Weights of a small transformer language model: vocabulary 3832.
Each number is 50 + 12 x the weight over its row's rms, rounded and kept within 0 to 99. Layers, rows and columns count from 0. The size before them is the row's rms in percent of the matrix's.

# layer 6 MLP up, 960x320, rms 0.0624, rows 301-322, columns 0-159
106:17 53 50 42 71 58 55 33 36 45 60 49 67 70 28 57 45 52 52 50 38 46 55 45 37 47 57 14 41 35 63 53 70 31 64 61 48 44 49 34 44 47 43 63 39 52 61 47 47 80 51 62 45 32 56 23 48 54 52 40 37 57 60 42 52 53 30 49 64 62 40 48 51 44 26 62 57 57 48 43 67 44 63 28 63 40 41 74 58 41 51 42 58 47 60 41 56 54 35 51 60 42 49 21 54 56 44 48 59 71 59 62 53 58 53 36 40 66 45 52 40 51 48 52 49 60 41 42 36 55 32 36 53 27 62 42 85 35 56 62 52 51 59 44 44 55 59 53 58 71 41 40 62 44 53 53 31 37 55 50
116:52 56 47 37 51 49 40 41 51 54 64 53 48 64 60 44 63 61 40 67 39 47 68 36 33 51 55 55 41 42 40 45 48 80 65 76 60 51 47 64 33 46 41 23 69 33 57 47 47 53 74 52 41 53 49 54 55 45 43 33 65 62 60 60 36 53 27 61 44 54 39 50 49 47 47 69 59 51 47 42 59 56 60 58 74 51 51 61 57 43 46 54 45 43 54 56 46 39 43 47 49 60 34 15 42 62 49 63 44 54 46 72 50 58 75 40 48 44 39 50 45 63 60 47 65 51 49 35 47 54 45 68 30 39 60 52 32 38 45 50 57 43 35 38 43 65 49 42 40 51 54 44 61 50 58 47 31 42 57 60
099:44 46 28 73 57 53 52 30 60 71 69 49 56 50 70 63 38 35 57 54 74 44 57 35 54 48 59 58 64 46 55 53 52 65 67 62 64 55 46 60 33 50 41 58 38 81 57 51 56 40 59 58 46 25 53 37 36 46 40 43 27 48 65 52 31 62 24 85 55 42 44 38 53 35 59 50 41 55 29 39 43 41 71 49 52 28 43 53 50 23 64 51 45 43 69 40 57 56 49 51 29 70 81 45 37 27 66 51 46 51 51 54 45 57 49 43 42 61 21 42 64 64 53 56 34 46 46 49 49 51 19 44 45 35 40 59 60 51 44 57 58 28 75 50 54 58 53 59 58 52 37 58 56 41 56 51 41 54 55 46
118:56 53 43 55 32 48 49 50 53 64 54 46 69 48 55 61 64 46 45 49 50 40 42 39 39 49 51 41 44 44 44 64 47 69 54 38 35 59 50 65 47 43 45 55 46 59 40 59 42 90 65 64 48 55 55 52 27 45 63 35 32 65 43 51 48 27 62 37 36 51 55 43 66 45 59 61 67 67 48 49 67 42 51 50 71 35 60 50 33 41 63 34 37 41 54 56 65 44 43 58 51 45 57 49 41 49 64 32 33 46 36 56 68 65 34 41 59 49 30 65 46 42 50 37 42 44 42 48 33 60 47 48 63 60 46 39 46 42 64 58 58 68 76 37 69 63 39 68 54 59 45 44 61 48 35 51 36 54 69 54
071:43 65 40 56 46 39 47 43 41 59 61 53 57 47 47 31 48 62 53 38 40 41 59 64 42 39 59 53 39 42 54 43 73 47 36 58 47 56 34 59 54 36 39 41 51 48 48 38 56 49 61 35 45 34 22 67 54 47 42 50 39 46 57 26 53 59 51 49 52 42 37 34 74 28 64 60 54 70 54 35 74 31 66 29 52 49 53 56 45 38 56 26 72 03 78 51 27 53 46 55 42 68 51 48 27 54 55 31 56 48 47 53 80 43 52 50 62 46 36 48 50 57 43 31 49 49 33 41 46 30 32 53 56 51 56 68 55 47 49 47 75 49 38 43 46 45 49 25 46 63 55 22 54 43 54 53 53 49 58 52
075:48 59 34 62 59 52 40 62 47 59 40 51 68 57 45 43 49 55 69 58 54 37 49 67 36 39 56 49 47 43 59 27 72 33 38 51 42 34 34 48 46 39 49 56 54 59 48 44 52 48 66 54 65 40 41 43 58 52 49 49 24 45 46 41 53 49 48 57 52 44 33 73 67 44 67 46 44 81 35 46 78 48 57 28 58 30 49 66 43 46 46 25 67 11 82 52 44 46 58 58 53 51 62 43 47 42 67 59 53 55 47 36 68 59 62 57 56 51 28 51 63 58 50 35 47 61 26 54 62 28 34 43 41 51 61 57 66 53 65 60 69 54 40 38 49 51 64 44 50 48 27 35 38 42 48 57 54 52 45 52
101:54 56 55 63 60 55 46 39 49 60 65 60 57 57 18 53 56 47 55 45 67 31 81 48 54 48 53 31 60 44 58 35 58 55 34 60 38 52 25 27 51 46 50 59 47 62 36 53 24 67 50 58 57 37 42 38 46 24 38 48 36 26 54 49 68 55 48 65 52 64 38 61 55 53 54 56 60 58 28 28 68 52 58 37 61 60 50 63 49 37 52 48 63 48 43 42 38 52 52 53 51 41 38 58 68 62 59 73 51 55 51 31 55 36 58 52 59 63 40 31 75 37 59 53 29 58 50 40 34 52 25 54 61 45 54 33 72 53 52 70 59 37 46 51 46 59 59 64 32 23 40 50 51 51 57 49 36 32 54 82
124:61 58 47 57 49 40 52 52 40 48 53 68 48 33 59 64 43 43 78 63 37 52 37 43 47 42 51 27 53 61 62 26 60 31 57 57 53 42 41 62 55 52 43 35 56 64 42 47 34 58 56 60 71 42 52 51 59 46 51 51 36 35 39 28 62 53 61 38 47 54 37 48 38 57 54 27 63 39 57 55 65 39 47 37 45 14 48 46 35 62 67 21 48 44 51 50 48 37 46 45 60 55 35 56 65 46 51 53 40 56 34 29 61 65 70 73 41 62 48 57 35 54 33 39 43 39 46 45 44 59 42 43 51 50 73 51 36 51 47 50 58 42 43 50 45 50 74 53 49 45 64 43 29 29 76 83 44 33 44 56
106:26 52 58 72 71 23 38 38 49 46 54 81 57 24 71 46 32 45 49 42 62 34 54 58 53 46 56 39 52 67 50 33 49 76 48 62 66 59 59 59 39 59 50 76 42 48 56 48 42 38 60 51 33 41 44 24 45 52 68 56 21 61 72 24 36 49 47 51 54 41 47 50 54 44 56 30 50 48 52 46 62 59 59 40 38 37 30 70 49 47 48 49 52 43 51 38 45 59 57 48 62 67 53 27 64 39 53 49 70 43 58 28 58 50 55 44 41 63 50 45 51 41 29 54 43 62 43 53 36 46 60 54 57 62 60 57 50 33 48 45 51 59 41 46 66 62 57 61 60 50 51 66 41 37 70 76 57 42 42 50
098:39 55 28 49 72 58 52 59 47 79 49 63 48 66 60 51 48 46 68 63 62 50 45 62 42 51 50 41 56 54 50 49 84 40 34 54 34 61 40 57 43 44 48 37 54 54 41 49 50 59 59 54 40 22 69 25 60 41 50 24 65 37 55 33 52 45 46 46 73 47 42 57 63 41 49 48 47 68 54 48 47 36 43 23 65 52 33 63 19 45 41 33 78 48 80 33 35 40 33 63 53 49 42 39 43 42 33 52 42 66 44 27 45 63 41 67 49 49 27 39 51 48 56 45 37 57 38 40 51 51 26 35 53 37 59 47 64 36 54 43 50 50 65 46 43 39 50 57 54 28 31 22 51 35 42 63 61 48 46 56
077:41 71 36 54 51 46 40 54 30 71 41 55 40 56 44 38 29 50 51 43 48 40 58 52 35 42 53 33 52 51 44 49 68 38 38 52 52 43 46 52 44 57 30 49 65 47 42 60 64 46 60 46 39 32 47 48 73 57 33 54 38 41 46 20 42 50 49 45 51 46 42 59 64 12 60 32 58 68 35 49 56 46 57 35 68 27 30 65 39 44 66 49 57 08 63 36 25 72 46 62 54 58 49 43 37 50 49 38 68 44 60 38 85 53 55 47 52 63 35 40 60 50 50 37 47 56 29 46 60 34 45 37 53 44 58 60 59 56 37 50 59 42 59 42 29 48 60 45 53 46 45 48 52 40 47 72 48 36 39 53
100:47 44 50 52 51 62 46 35 33 59 38 35 60 46 45 61 36 32 52 42 71 57 52 52 41 40 54 48 59 35 56 76 66 35 58 63 59 28 63 30 36 43 50 59 27 47 66 57 31 65 54 53 51 44 39 59 64 55 34 44 49 46 53 54 41 57 38 62 74 45 50 66 64 38 47 35 24 54 48 54 59 50 41 31 42 58 60 64 60 33 52 31 59 39 65 41 35 40 54 44 28 50 46 60 31 49 42 81 62 66 53 49 50 53 40 57 53 31 18 38 59 62 65 41 55 51 63 53 27 21 36 69 63 53 27 50 65 36 68 53 53 34 43 48 48 51 49 45 70 46 29 50 36 50 51 54 47 58 62 65
072:42 66 33 47 56 54 50 57 51 61 67 52 76 39 60 55 31 59 67 39 34 38 49 67 41 44 65 38 49 40 34 48 75 42 53 74 56 50 40 54 54 56 47 57 50 46 55 43 48 27 58 41 46 31 39 52 72 43 58 54 39 51 64 29 38 48 50 64 47 63 38 69 68 30 75 54 59 65 46 41 69 38 63 23 52 57 43 53 37 35 43 30 63 09 67 44 31 57 53 57 37 53 52 47 33 50 41 38 47 52 51 50 79 52 54 47 33 39 34 32 44 72 38 30 50 61 27 52 71 49 47 53 47 48 59 63 64 46 47 49 69 36 52 43 43 58 54 37 55 45 45 32 55 45 43 72 51 50 54 33
128:58 99 48 45 41 63 50 58 18 82 38 56 55 37 39 38 46 42 63 46 42 46 47 46 42 54 53 36 57 64 67 71 47 36 54 42 22 59 58 53 44 55 29 50 67 60 44 54 46 32 63 53 41 48 51 73 51 42 43 42 72 47 44 61 32 48 47 73 47 47 51 56 54 34 53 58 52 65 49 49 40 31 53 51 25 52 51 56 29 62 49 43 75 40 48 33 44 44 57 63 48 58 45 61 49 27 44 36 53 56 35 48 66 48 41 58 60 64 32 61 43 61 32 26 46 51 56 45 57 56 49 33 61 56 55 42 43 41 69 41 59 36 66 47 50 51 55 57 60 28 46 37 61 44 64 50 83 59 57 62
071:41 56 36 67 59 47 46 63 42 67 67 57 60 51 67 29 36 53 52 43 42 17 48 59 27 38 67 34 46 42 46 42 70 42 55 56 43 44 43 55 46 46 42 59 58 53 58 55 46 40 55 31 46 29 33 54 63 51 58 43 37 48 62 25 33 54 52 42 56 47 32 51 66 29 68 50 58 62 49 37 77 30 64 42 50 41 56 50 35 30 50 38 59 13 78 51 21 54 45 63 44 63 47 42 22 43 47 38 53 53 52 53 73 43 63 55 57 40 34 45 47 56 46 37 49 64 24 47 46 43 35 36 47 40 52 55 55 54 58 51 67 38 47 33 36 56 45 42 54 57 32 18 57 46 37 64 53 45 58 44
118:51 71 41 34 61 55 34 51 51 52 52 60 49 53 42 47 51 55 48 61 56 51 55 52 50 50 53 58 53 66 47 48 54 40 58 75 47 54 51 40 29 34 41 57 61 60 43 26 42 52 79 56 44 42 40 46 62 39 37 54 65 50 42 56 39 55 29 59 64 57 28 48 58 60 43 51 62 43 47 41 67 41 64 41 62 45 32 55 50 41 46 38 58 38 69 54 45 56 63 52 45 51 27 20 58 63 32 54 49 46 49 54 53 61 58 58 54 51 30 44 59 70 63 50 50 50 44 44 68 72 45 59 36 49 68 66 50 36 49 62 57 44 43 51 78 62 49 48 46 25 61 26 54 45 64 69 33 57 59 65
108:55 58 43 61 58 50 51 55 53 53 52 67 70 63 61 41 22 44 42 30 54 48 39 46 49 51 54 38 57 72 43 53 60 19 62 62 26 55 55 70 39 42 37 51 53 47 57 36 49 47 56 48 71 33 43 46 52 39 73 57 45 44 43 45 27 42 48 54 45 60 54 33 60 18 53 36 61 58 50 36 59 32 42 43 31 47 55 62 57 53 30 51 48 47 60 37 55 57 67 47 47 50 65 53 57 47 36 29 36 71 50 54 55 60 27 55 57 57 28 50 51 53 40 45 43 55 36 34 37 51 46 50 44 64 45 62 65 37 55 62 50 53 73 50 74 54 42 45 53 33 22 35 46 40 54 74 44 53 60 67
083:47 55 37 67 45 48 47 50 44 61 51 55 61 51 29 58 48 42 66 47 58 50 49 55 36 40 63 49 49 55 51 43 86 57 44 55 50 51 45 42 40 45 47 45 45 52 63 46 53 43 60 41 61 43 52 51 45 61 64 41 40 45 58 33 54 55 42 43 40 53 41 72 74 42 68 50 58 61 52 42 69 34 67 35 51 27 50 43 41 37 64 30 64 18 81 48 54 56 57 69 55 64 50 56 34 37 62 48 52 46 37 54 73 48 59 57 50 41 31 53 55 68 45 37 26 66 25 54 56 39 34 52 56 36 77 46 52 42 80 43 74 35 56 49 38 61 55 56 47 46 35 34 37 46 49 55 53 79 60 43
115:54 53 38 43 45 58 48 40 58 71 53 58 47 57 79 62 55 42 44 38 62 52 43 58 60 45 50 46 46 54 31 69 51 49 58 52 61 64 38 62 59 14 43 51 40 65 56 38 37 49 40 38 41 56 45 44 49 36 35 31 71 38 45 41 19 34 60 60 58 33 47 56 58 33 48 36 62 46 39 60 64 45 42 51 60 43 40 62 39 51 62 57 57 44 55 43 34 56 52 34 31 59 55 53 50 74 42 64 50 64 37 11 61 58 44 50 36 36 48 41 69 43 40 42 41 69 55 35 55 34 58 47 72 20 37 42 66 31 38 42 55 47 60 44 50 62 45 45 54 62 56 58 41 49 48 63 55 55 65 42
119:31 67 52 39 55 42 39 44 56 51 81 50 54 43 25 31 44 41 60 57 21 58 45 51 25 45 54 58 52 46 37 62 52 62 40 56 63 37 65 57 54 52 54 39 65 43 50 63 59 58 48 56 32 47 61 39 42 48 69 46 45 47 62 49 37 57 65 55 71 35 37 58 58 46 72 49 25 54 69 44 37 40 41 64 37 62 38 52 39 59 67 58 71 44 53 67 46 39 42 41 53 51 51 52 48 27 54 43 71 33 46 55 57 27 63 66 50 29 65 61 44 68 41 47 53 62 41 39 62 51 35 49 49 37 44 70 44 73 61 60 49 31 36 45 36 70 57 45 47 63 29 58 66 44 48 56 59 61 37 54
085:41 55 43 55 53 41 47 48 44 57 46 51 59 54 53 40 26 59 59 48 41 22 46 56 30 53 62 55 46 46 46 41 75 40 50 54 50 49 33 59 36 62 35 65 44 54 49 48 51 43 59 50 42 32 37 50 62 36 43 42 30 42 56 23 40 33 47 45 63 50 27 51 64 23 74 41 60 65 33 34 77 29 66 34 63 39 37 65 39 19 58 48 62 37 69 43 25 54 58 64 45 73 45 39 34 44 39 45 55 54 50 48 59 52 55 60 57 47 39 54 48 62 50 35 47 74 36 50 45 41 45 42 50 38 62 55 81 48 63 66 59 48 52 42 43 50 43 39 48 57 31 31 63 46 35 76 54 57 50 44
073:46 54 32 64 66 48 44 55 33 60 61 61 68 59 53 33 38 54 55 42 58 26 47 53 39 48 61 38 57 47 46 42 70 62 51 48 48 42 47 53 43 52 42 52 57 46 45 40 49 48 44 37 39 27 40 48 64 47 43 45 32 53 55 34 39 53 36 39 48 44 36 56 58 19 67 60 39 68 41 36 72 34 55 24 45 39 46 62 42 37 54 40 57 06 84 61 24 60 51 62 39 68 42 31 26 44 45 51 61 47 48 39 74 48 56 52 50 43 34 43 43 66 55 41 52 60 38 47 51 45 48 40 56 36 63 48 65 40 55 46 64 31 51 41 45 51 63 34 61 58 36 29 48 44 45 72 49 52 55 38
# layer 6 MLP down (transposed), 960x320, rms 0.0334, rows 301-322, columns 0-159
108:74 43 36 57 66 50 36 38 31 48 65 45 65 76 71 34 66 46 30 44 40 30 34 56 60 45 49 37 34 65 81 63 63 55 55 43 55 49 48 53 55 59 57 34 46 50 46 66 45 58 47 61 32 51 51 51 55 57 44 50 57 76 83 36 65 37 57 54 44 41 49 71 72 56 44 48 59 51 43 53 42 73 58 44 60 45 50 67 49 25 50 66 45 37 47 63 70 41 48 58 58 60 48 50 40 49 45 57 75 48 50 65 48 50 53 36 40 60 47 36 45 50 46 58 47 63 73 39 66 37 53 49 53 59 33 23 23 65 34 48 49 54 60 66 38 38 58 64 41 43 62 60 22 62 58 28 43 45 74 58
141:66 70 60 53 55 42 47 60 67 72 50 47 52 49 29 39 43 43 61 71 44 51 48 44 39 44 49 32 43 54 62 55 66 32 29 54 35 57 32 35 54 48 63 46 51 63 63 62 72 51 51 51 37 53 51 51 43 65 37 55 41 41 50 58 62 62 74 52 65 55 60 55 48 55 29 45 36 74 46 58 55 51 42 59 52 45 58 37 31 53 69 47 42 66 37 56 53 55 46 70 46 44 53 45 42 51 64 52 56 38 50 42 47 64 42 56 50 53 56 55 59 33 48 51 27 40 60 44 44 55 68 40 68 87 48 25 51 80 54 24 46 56 34 55 65 41 48 63 67 46 71 57 58 53 43 32 60 51 48 43
108:40 45 43 59 63 64 46 40 59 52 65 49 74 67 58 42 43 31 73 66 47 57 46 40 37 51 41 51 53 32 58 36 58 43 63 37 35 34 64 52 46 54 30 28 62 64 67 53 46 62 39 46 42 79 53 49 26 69 55 37 43 59 54 56 53 51 51 66 74 69 55 61 53 70 40 47 35 49 78 52 36 58 49 48 68 58 43 16 51 56 57 52 58 32 66 48 45 54 50 34 32 50 43 47 42 41 49 47 62 28 56 47 35 34 42 41 41 53 61 67 51 52 38 64 64 34 51 43 56 55 53 54 40 53 42 61 48 62 47 16 46 27 27 48 42 38 54 58 52 45 46 34 51 58 52 62 55 43 77 60
164:60 57 57 33 42 46 51 72 63 25 54 40 43 15 63 42 60 58 62 50 53 53 57 49 75 48 44 61 46 67 36 40 41 49 46 44 85 78 56 29 66 57 88 50 60 58 32 57 45 53 60 24 82 40 62 67 47 53 69 29 42 49 35 44 58 47 48 42 41 36 57 59 57 41 49 35 64 43 57 43 51 66 62 55 65 53 39 57 50 58 56 75 67 51 69 62 54 57 59 71 57 38 53 75 56 43 54 43 32 34 65 34 47 50 43 51 51 72 62 45 51 51 65 47 55 54 38 43 57 54 59 63 46 45 61 53 51 34 38 44 47 69 47 52 53 47 35 67 58 48 51 56 48 69 71 52 48 63 32 58
071:37 51 37 42 51 40 48 62 54 64 39 61 58 50 60 47 51 53 53 47 55 35 60 75 37 50 76 59 53 60 55 38 87 57 56 37 43 69 57 56 58 39 40 44 43 59 59 47 52 41 53 35 68 06 45 53 71 44 53 57 51 49 48 30 45 47 59 39 52 38 36 48 62 32 71 46 61 55 30 31 73 30 73 36 40 41 52 64 62 41 51 46 33 63 64 54 50 50 47 65 38 87 51 53 36 48 53 38 64 61 54 59 61 42 77 42 37 46 37 50 63 50 56 39 47 44 28 48 56 43 37 55 67 50 54 61 52 47 52 60 55 52 42 40 49 55 42 60 58 45 49 34 40 46 57 79 54 67 53 47
066:41 52 14 53 55 50 42 51 56 46 54 52 55 54 72 56 45 61 62 42 60 34 57 47 56 37 56 59 46 41 55 51 71 44 41 61 55 64 52 32 38 59 30 57 56 46 49 50 50 54 51 58 64 51 58 41 57 35 48 34 42 53 40 43 37 32 49 55 83 44 26 53 52 43 58 52 43 37 40 58 64 55 83 40 39 45 37 65 47 36 48 42 61 56 74 41 53 27 64 64 59 46 64 33 64 40 60 37 68 47 51 34 43 44 57 50 28 39 31 33 68 44 54 60 42 36 39 42 41 63 37 61 55 55 55 52 64 40 55 68 55 57 54 54 56 46 56 48 53 52 44 44 47 46 40 45 59 39 34 61
078:41 48 44 39 45 57 57 36 50 39 78 28 58 45 48 64 37 48 69 40 49 43 37 45 58 71 44 62 71 39 74 34 36 51 56 54 51 67 33 48 78 52 52 33 39 50 33 56 54 53 39 05 58 53 47 38 50 73 60 30 55 55 51 73 49 49 40 76 34 56 54 53 45 73 58 32 57 41 38 51 52 61 60 65 65 75 44 48 59 45 62 63 57 19 48 65 55 42 58 30 41 58 52 57 53 62 57 64 35 50 64 33 49 74 49 60 73 58 54 46 48 46 28 57 51 49 27 53 48 49 51 27 40 59 53 51 48 49 32 45 52 30 50 51 56 72 43 56 43 55 58 42 47 49 45 48 31 42 70 51
111:52 54 73 36 48 45 36 43 62 43 43 62 63 38 64 79 42 55 59 68 59 45 36 41 40 32 54 20 56 43 79 46 58 46 62 49 41 63 40 55 43 61 44 54 74 81 60 58 52 62 38 46 55 42 48 51 42 72 51 54 53 59 56 41 72 42 59 66 61 28 43 41 46 29 43 27 75 31 68 76 56 53 45 62 52 61 71 75 61 52 64 52 49 39 66 56 58 43 39 48 53 46 63 62 50 42 29 37 42 57 44 65 55 66 57 64 49 58 57 50 46 38 62 62 49 74 46 42 28 46 46 47 44 49 70 32 61 48 48 56 52 53 32 52 55 59 64 54 58 37 49 51 81 41 52 58 50 37 39 65
085:31 59 52 28 44 54 51 57 59 48 81 30 50 37 63 50 56 47 36 53 23 60 62 47 56 52 57 55 54 44 25 48 68 42 39 57 40 47 70 44 62 67 40 49 66 38 54 49 54 46 56 50 53 76 52 37 53 47 62 43 49 40 48 48 82 57 47 37 37 62 36 40 49 73 35 49 48 61 64 62 49 48 42 50 17 53 53 60 51 59 48 61 60 49 40 35 40 69 31 43 55 50 63 51 47 54 31 45 44 56 42 48 50 40 43 46 54 33 58 41 53 48 52 54 56 47 52 33 41 48 38 65 37 47 30 54 29 65 52 65 38 81 49 61 22 32 33 38 77 53 59 75 43 57 60 56 41 57 44 56
124:36 57 57 32 43 63 48 61 57 53 65 53 46 44 20 41 50 38 45 21 29 63 39 59 48 45 36 53 60 52 40 56 44 53 33 63 33 27 55 37 53 45 40 11 69 36 49 48 38 36 51 27 30 50 64 48 69 37 74 50 55 46 29 49 48 62 57 32 42 65 51 56 54 56 50 59 45 51 55 44 48 51 46 58 42 57 69 42 44 70 45 57 64 40 56 54 43 52 54 44 47 47 49 69 28 67 47 59 44 45 46 52 14 26 54 52 51 20 44 59 29 49 51 53 73 33 68 55 60 58 59 59 51 42 46 55 45 50 65 52 41 57 53 48 25 53 43 37 38 57 49 44 33 51 56 37 61 58 46 61
074:47 58 42 44 52 62 32 51 56 63 55 67 46 37 62 50 28 55 43 38 48 55 60 49 35 67 37 39 42 50 52 58 75 54 50 57 55 56 49 41 50 58 36 51 62 44 56 48 46 44 52 28 66 26 76 73 69 41 39 47 33 41 34 39 36 53 33 35 59 52 40 40 57 41 60 42 49 53 40 59 52 49 62 29 37 25 40 64 39 35 54 47 38 43 62 44 31 48 54 58 67 66 58 41 55 59 46 38 67 71 64 36 59 44 68 54 47 45 18 56 58 52 55 43 43 39 51 51 36 42 43 55 75 57 60 71 60 52 47 66 42 55 45 43 38 57 63 47 42 36 57 49 61 60 39 58 62 49 41 54
084:48 40 62 44 50 52 47 51 44 40 67 39 45 32 45 45 37 42 41 59 56 46 59 64 52 39 44 54 55 44 45 46 46 43 47 41 43 60 58 49 45 40 74 71 55 47 67 50 31 59 56 58 62 77 36 61 77 36 64 57 50 70 59 43 54 40 40 36 52 48 52 49 51 38 55 49 32 68 42 69 42 66 47 71 52 46 30 56 49 84 55 31 58 17 69 47 44 42 28 73 60 35 52 62 41 34 32 49 55 48 68 26 34 43 49 38 46 42 54 62 38 37 58 52 54 50 62 26 46 66 43 35 43 47 47 50 67 74 43 50 49 48 35 58 50 65 31 66 47 53 69 65 39 44 41 65 59 55 37 58
060:57 52 34 51 48 51 41 31 50 55 42 61 53 33 54 54 50 57 57 43 62 31 56 70 49 59 89 25 44 59 45 50 61 60 53 55 63 60 56 44 46 56 50 51 36 70 57 44 58 35 50 43 68 10 58 53 71 43 69 56 56 53 65 35 47 44 48 68 56 45 34 56 65 19 53 58 42 52 59 55 79 49 71 18 44 45 40 55 72 43 39 46 42 43 73 36 44 60 68 53 36 64 44 49 21 23 28 28 34 66 62 48 51 36 64 38 23 50 28 55 62 59 53 58 40 46 28 61 55 52 41 50 53 32 50 60 54 41 40 60 60 55 44 49 44 58 59 32 62 46 31 41 54 43 49 74 54 53 47 33
151:47 33 84 50 60 41 51 47 75 55 53 61 70 63 63 39 42 20 51 51 47 46 48 58 54 49 50 38 48 54 43 61 54 74 46 40 79 49 61 64 66 57 48 58 51 51 39 66 59 21 32 32 47 50 42 49 35 37 46 70 46 63 76 63 45 40 44 42 46 60 54 67 49 60 52 59 41 42 70 62 41 43 55 47 36 41 54 49 63 77 51 69 38 46 31 46 35 55 75 58 42 47 68 47 62 39 27 34 55 41 39 28 54 59 62 34 56 53 38 53 40 49 77 41 38 57 46 70 53 21 70 74 46 38 58 52 48 41 50 49 48 51 48 48 62 56 68 46 53 65 51 52 26 57 68 51 52 61 48 49
063:41 60 37 57 58 51 45 45 50 50 63 57 54 53 70 42 44 48 45 45 45 24 47 77 29 51 75 38 46 57 46 36 77 44 51 60 50 53 56 53 36 49 36 55 51 51 55 54 48 39 57 35 55 14 41 48 59 43 65 51 35 57 54 33 40 52 58 37 57 48 29 46 57 25 65 38 51 63 54 52 77 39 68 21 43 37 46 74 54 32 44 34 47 58 71 49 46 51 48 62 47 76 40 44 13 40 42 44 54 53 54 46 53 37 77 48 41 52 28 48 54 53 53 39 38 52 26 54 34 31 45 37 61 29 58 65 54 51 58 55 59 62 53 47 45 50 49 42 71 49 37 39 51 48 57 70 62 52 52 49
114:56 49 71 51 46 58 45 42 45 45 67 81 43 47 58 60 60 56 46 62 72 50 39 54 45 46 60 57 63 53 49 56 38 59 41 39 49 60 45 59 57 35 45 54 57 65 45 48 59 48 54 53 54 31 39 55 50 48 42 58 33 51 59 46 42 62 54 66 60 68 60 58 59 51 55 56 39 54 47 44 45 51 34 53 72 39 41 71 45 41 45 32 41 45 56 53 50 53 46 54 38 53 43 35 53 65 33 41 67 66 54 66 48 65 38 58 47 50 50 48 64 51 39 59 58 44 55 65 77 50 41 41 42 35 45 52 46 54 57 40 57 56 61 46 51 37 46 60 46 29 61 62 56 40 58 70 44 72 69 54
098:71 48 63 38 59 53 59 51 44 49 53 59 64 64 63 59 40 46 35 45 43 64 38 50 75 49 40 53 55 53 65 47 51 12 41 45 41 68 41 57 56 42 27 58 36 55 53 23 75 56 64 76 69 42 30 47 46 47 28 48 57 48 41 48 43 34 63 58 60 46 67 44 57 56 50 47 60 27 52 54 30 60 58 48 59 42 44 54 31 45 40 45 61 30 57 53 47 67 35 33 53 48 71 51 46 64 42 36 41 45 13 50 42 59 56 49 71 43 52 40 35 31 40 53 48 42 60 63 44 50 63 31 54 54 48 50 39 36 53 41 44 61 46 51 66 33 72 61 56 36 50 46 32 32 63 57 57 42 69 61
079:52 62 30 53 66 40 40 48 44 41 46 65 51 35 57 49 31 49 47 52 60 47 47 73 32 45 76 55 34 37 33 51 75 55 51 45 54 30 39 32 34 60 39 44 42 53 62 45 49 46 62 47 59 24 57 58 75 54 39 55 63 42 45 31 45 43 63 26 58 44 47 68 59 47 59 39 55 42 40 58 58 34 60 29 62 30 33 67 49 42 45 49 52 52 71 46 35 48 85 56 46 62 32 55 62 49 37 57 41 54 36 43 48 38 69 62 30 29 18 41 68 50 34 42 38 54 28 44 47 49 43 52 68 45 57 58 55 71 70 55 72 58 52 55 40 48 47 36 52 38 37 49 69 56 53 44 39 77 46 50
101:50 43 59 51 49 32 50 54 51 53 33 61 39 58 68 45 65 49 38 64 64 50 30 51 56 53 54 68 34 57 58 51 49 29 55 28 47 64 56 49 50 48 59 45 60 47 60 57 53 53 40 26 50 56 49 53 53 67 44 52 54 27 24 59 19 37 43 52 43 51 46 48 34 69 34 43 48 51 65 65 33 57 44 41 53 46 49 36 63 65 41 71 52 44 52 60 46 63 48 46 44 54 40 38 55 49 62 39 49 52 86 35 38 66 47 25 52 67 78 56 52 58 48 44 59 44 48 35 57 29 70 75 64 74 36 51 35 37 39 47 41 50 36 43 33 48 50 49 43 53 44 60 45 48 55 59 26 31 60 48
119:59 37 48 63 38 59 53 57 49 58 44 46 52 51 64 57 44 46 40 55 64 63 54 53 77 42 44 48 63 47 55 45 38 49 51 42 46 54 25 38 35 54 43 65 29 45 46 51 46 76 61 42 54 57 67 48 54 37 40 45 34 56 30 44 64 36 42 43 42 66 55 36 31 52 19 52 61 57 30 32 49 46 64 49 41 42 68 57 61 40 40 58 38 36 44 53 39 51 55 40 57 53 38 45 45 83 37 59 48 61 51 56 67 61 44 50 52 61 56 49 45 40 30 57 45 39 70 52 53 73 42 31 57 48 65 29 64 20 45 50 51 48 69 59 65 26 51 61 49 58 67 49 52 57 36 61 67 38 71 66
093:43 60 39 56 53 45 52 40 45 57 44 51 59 49 56 35 28 56 57 60 47 24 47 65 30 52 67 53 55 52 53 32 67 42 45 65 44 49 39 62 41 60 41 62 49 53 45 52 53 45 55 39 44 36 42 46 63 44 44 47 43 40 65 27 44 35 34 52 68 58 09 50 59 23 67 46 57 67 41 35 83 28 78 28 57 45 50 77 46 22 60 46 48 73 70 46 29 47 48 55 51 74 48 35 31 46 43 51 49 56 54 42 49 46 63 59 51 50 43 52 54 58 49 42 38 67 32 45 36 39 36 48 50 31 59 64 77 51 58 64 57 49 55 37 38 50 37 31 50 57 30 31 57 40 52 58 52 52 52 53
073:41 54 32 51 67 46 41 48 58 42 43 62 66 35 60 39 27 49 56 60 72 17 57 58 54 60 60 42 56 53 42 39 61 65 65 46 46 47 49 62 31 34 35 60 50 64 56 51 48 47 56 52 54 32 47 52 56 41 70 47 39 35 44 31 36 38 56 36 70 58 27 32 73 24 60 50 66 69 36 43 89 29 65 15 51 41 50 55 56 50 45 40 43 73 69 40 40 48 52 61 49 66 31 41 27 29 47 49 64 58 57 25 51 42 55 45 40 51 35 50 57 38 57 38 46 54 50 49 44 34 54 42 51 40 50 48 60 70 51 70 54 55 61 41 48 60 48 42 62 37 34 48 54 57 54 59 40 60 59 45